Weights of a small GPT-style language model, trained from scratch on English Wikipedia.
Size: 10 layers, width 128, 2 heads of 64, MLP 512 ReLU, vocabulary 8192.
Architecture: LayerNorm before each block, rotary positions, no biases in attention or MLP, tied embeddings.
Training: a variant of Muon for these matrices, 130M tokens, 7941 steps.
Each number is 500 + 50 x the weight over the matrix's rms, rounded and kept within 0 to 999. Layers, rows and columns count from 0. Numbers have three digits each.

# layer 7 MLP down, 128x512, rms 0.265, rows 0-127, columns 320-351
459532517500483497473554554467478446465470489452484515498407512437511595574477561503494529574486
509494568432493499406500524398463510548394474495557543418535496491431519576428516470526481513495
475451506573533482459459536495549496490520525539557486596490455413471538427461520463411477468502
599509438540488441506483494550489529501430485571500457469455577580588551525511419497513447509525
479473423516463441529548459526488521529490574453440477542495509540452436438478455521477529409456
449501466459497432515556415439536508507510501497518478539531512528486487509590524545562514491480
510381527462489449533571505574478513512508574478578500473549566471576555527489490414449554462515
563455509505523560415596467396540604471474551533462505511490473521452435469537470480571441533518
543436418482449549537465481487486499469480482513578464588528551465476502475435550465570378540399
433576499461511483574539487535523433549458546478487498452504542532549533487492485484470431420458
579630534432531585513449543422479500518415523603499477472444558456485543505526550517515461599468
514531460503477421507480489518474488475532532496525430439474481533448551438480422611483567496583
516514473421533553507602539436426465416521540538502440463478399531519467545481533460601498531473
467557523538475498440471571450502483470548429521435502465551466465604500404429483469519533448539
484444506475459550512558453458488401430554506460502466504482539546557577528581571491467502479510
521465412475590388481540563494489533547494584532523517511650425557396470453534452477519625481539
485494461552423466530477551437545587431484491445475455542496459548487585519568517437466490547485
417585525449412468521501420506470514469462541425513538563522464562450434499470473505553527529468
546586494419532499441520469553477572469456457509589502577485527484504577539521624573567508462558
472539535482559492491524536522569534504526416447518432555490461434529500621493470536483525492521
591448505562466551417497545638495464494430551440570528464551454480386564503527487511509616507597
426514528567522468523416452510510495523504415484459575550507574400502596481494418556511455482456
535433531469568469524464527513459507499477523544614545535534530501461604500518486464523584554552
462430561494429542531540518385418443453503579555515561458354472448539437507466559585486570475530
571438553546415504559544428533448520499533519480363609516556536534470499514472527525543539526569
495507481601486497567464487420547474485512603588470536553466417586480480536477481462449468485421
502441537547468442459467475587452466465569491568560536491538497506523464484534476511518546574506
608492463528460584433560467561485500464546488536437476500500543435513571512469513514408490454528
452508461506463442451447471447453524491488453443528560495493463476516503515504534525527432492576
501493574538434518553542396449475516468522484485398556489474490485521408459486530559486480488537
532539624468525478514528513424472488521500507560573570482444457551507473399553479518432535578463
511415491505540483561598536493506530444434458485482469466493521520342405512511538494567503562458
492469550489487455468524526523507486434512455487468501536504488478477527457467596481483444562565
598548559463443477486531504504551525526455549496549459556536517500468467445592551545457569533576
413567432523459448471478495407576489539556537467497524521457484492447559511592520470496510576465
592497513562491527547488505476491556503554444518479615479451550446534469512470544480531474522553
532515463537621589495480552525531420572458541529468412481570538457514532499512445566524580468500
443520510504520453513412504497429529562489403468538508445451551486524459492472474462502593487507
549554432415547532511459460584474527513535465515443561502538482479399494532327510447536432462493
547524488533568506521523503468563424460474507539429457522485443416502546536512453539394554531514
412590507512561469427573549536446438586541557484471367506526512533592419440456493484512505432475
437505502607484512400486484488541484432466494441528495424459412414488531464482505537499553412515
532481575519418492523564594482641610447597470457473440514592467513477491590484500565490424528420
433527530485484542479548544484425589493584509493434427522512495521590532462513537503498480492552
490479542440444456460616517461473502489503448531555545511481494562517427488474448531520524526503
468533431494456497505397562594506612565378519536594499553528569505429502628549533469552488463503
447426553439502505444601507517464482443549479496515380473543521487556458454450511473485432500461
511452521581531487516436538577535364508467535454585442519597367513520428465535488476573502449427
433544519481520578552518456512557541464601521538438513486530528482478444516565512499532492462464
546540406419480487454346524540540490567454429414486452523481626474586581465480585456533528584585
558497488523525532432526532438507418527499569423425512513538451524583546458544539536527488471532
371480432494469528551549529579496530432452437573483495493563531478470481520526560524457501503385
531512508447483494536432578501487413480500462559606518507502502560519496433458407481537542523456
510401501520480546581475539469563574549499438529402572555481523467504466479459618561461487512512
479519579394467529481463517509479445526553494540525474474515446454594467531527534532440517447464
506536451467485515496501488511483552479500499519566475519479451455477594514496480531542499434457
456544485505476529470435460505498514590539536518493502542496514479432460486597482514510491455608
357550464477486452454507544484559466530520584536566453487489515526472489429483486468486474503431
561577530542542598467511508595540632522530499501537501447480488551607477572503523435508503521481
454516555532551579496478529555558398441507409509423450430470437474490517500534482566433541604531
494516473352543490459510482468476567581470397525395549470460488515530458446503570471532455420517
551491505520570508526416504578492528570495460459504424495509491654487523436571559548492383462524
444529505555441482478591497552512498546418465519508487560488437547517496484523405449565442494525
559507514517519467498507583612468479536545504558510547545456462505473452523559494629393473540454
511566562475554505518506569532472501508470522512496504520519462544611466517577531504530533509509
511448551421522430500428423492430514462438477406560469552507442575470480531508521377524519454392
391540499447445565498531499539535447423551668499562450525490527511453416564428475481521494502482
489505497536564454500541532448544490532486494498422565559517508573527564484514499541522470442552
407470556496529504536357432379443512455447358445592468418491506543547615544391412536445456437571
473444459530472541563445562471448403459396438550407486460533486620498505528512453500512526522562
467569573491586603487439507610581441516503569534546447518505518441510521402471472490494437504480
516458480500601480464571493464618496511553569423473473568523435554452537452538423438537514502426
465539517422390536522409535514516502429447432554477548561503531470534463563492563452459501513396
528515509491464432491433496500441525547436465471498437493516532587499464524479457465566500490555
547559521474470510528525496530529600535449527646574480480388399501490539612506434549397523443511
475486460545527381477544478566548482537459503451447485510505419543528493548452515502513475531602
677593497508525466472554477497548531476571471534553483442432518484507486460466512533556465430457
559472431575556429570510551555442427509611469460478540536428446490503506422525454522433456531570
519532499488435430554465481529457424493425521443468504516527572515528399525522523498548540481595
534465399513513536553493443275462522505549430528431602488485566467336462414559593529430448530589
500510514392517529453452500453468470611467551545451487498467491517542531491471469543516545517499
548478520478480525561506419432485473539449499485385495449439501528449420523563498492444448461546
514509529503496564479462543465443551477520438541477516469451406503485477495487505557473522430420
565507505450515528510400444643513495428464503409382513484460524400478523520554425584489548557475
433523512546420468520467473560592433493540422550461508524508391479498513529433486488561423399469
511573448449486438491581493548401598440454524533487500391452577513442503532474517542493491481512
532455542541522509516438491501500563561547457544431611507495542448450403564526568535550480452498
500447468435495524551491449459417557399489476510421473480558539502478405547509521439560546469538
474485506453458514459577447497498572538473407590517516445494505459460566486472484422470525518486
485465467559510524488553531496467491516526579505527581493356489437483581513462490530393506545500
415397466444510481502533454469496420481534516510558537592547442471502464467492510499505542483475
534506528545588516560424451575508474460585512391479422447492590519484514526484482520468384534533
497419515546542479514542373408540485488551645459469400519504521544493505506500480505536496475438
445446510505460608524459513437471516498488575342442511508544540498552483454496553468524550559474
490468502586488554501382561458550540462495555497476617564531510496477561514404457489503443547398
551557380544541449559519453499514474439535496469652511408426572442482420566402449520430493462381
411363451456514485423514484553384489427472562570561517470626403489624475476569422427492553557456
398563501422499547553512405410548544494449385495460479521517571459531453563477418547446542507522
556453492530465554491585602474490451450499512466486533459528463492427563503438516463477477550476
417511528551524438446489487516449621571544494559638554487496488541450524442490499460459584559561
454525602514521456444508501416516312549452567501490477468525463527485521548479526447487492498561
550605488429593545476400487431476451533520471575555458527445493462587532384516562412503464482476
487542418489535515456503442457547548449575527446499449515501517484503496471529447544518474506476
534485492585525475565510512527658466479426418412492499515564468532587560436556504457497502480444
417562398543462539576503432561521496470484498528485410418489545517481409562487490503513431539489
477443556519377448457593565574461480478490486459488506495556447494478523516491418511492479523525
427461441521504500410537510592561514533482584512476458481483539536534403451465524582430545564451
510587456432434431490519555587464383503489455484439521460554479595488419479526548469527528500451
528557467495479441500514527458518517484541532541481549564482552560478437514545515483508523458560
511431563494503495511460491458463531620520462572440530440442547533530473536512438479506566448551
561589519589517543502423433454550491495594518424564468477463470419563554491533466563542518503534
613452495562534501533582522622476608458553458582502476507432646477464561568452536406503457438433
533442487471556472494539540550432459552470584501432554588603497565494452378516502559405583467418
483491507517550463413448532475519543480487588519528497493459515480531545519481522517506563584505
520591479545464556549511450419552507511543431469445567509449484471455480445541477521564492545543
498427481480478498455487490507433536523559538462518550474461444504466416490501553450510429493525
478587524551539552520514497493474450492569484405516451490489480488491526488585481500481457531496
608475522558573600486542499481519582554418551439570576479524501485525546555451565413463574548510
528405505554554496591489555470562440468488411445491579458531495482625542568516475494559399544517
592446513561503554509507508540495456493476478442449560507501508488414515517486518494561573479486
468443538505465429572451429460581618605486536480501516387551507468514610562583438510603437467408
466556498476498449489603458518487478473580467566529438476506488471479457448584459552401584535508
490544546514474512517406490396485400525467550486519507517501546511526434404406459426528455463511
510462403522495473510528543474495547491525506576619372535541560456450561451479506488452510502497
510492483441478438538634511616475604516468589492554531536594521508495474576436557510526487464580
589508557430433473481559632569466427493525396550434556434441492434571580628452453501486465592555
492474472501522473472460462458522461520590501451565453534499525492565510455505527462534480433393
468400535488520563521323408496486498488460504503552537533510567419469523537519481464461486472547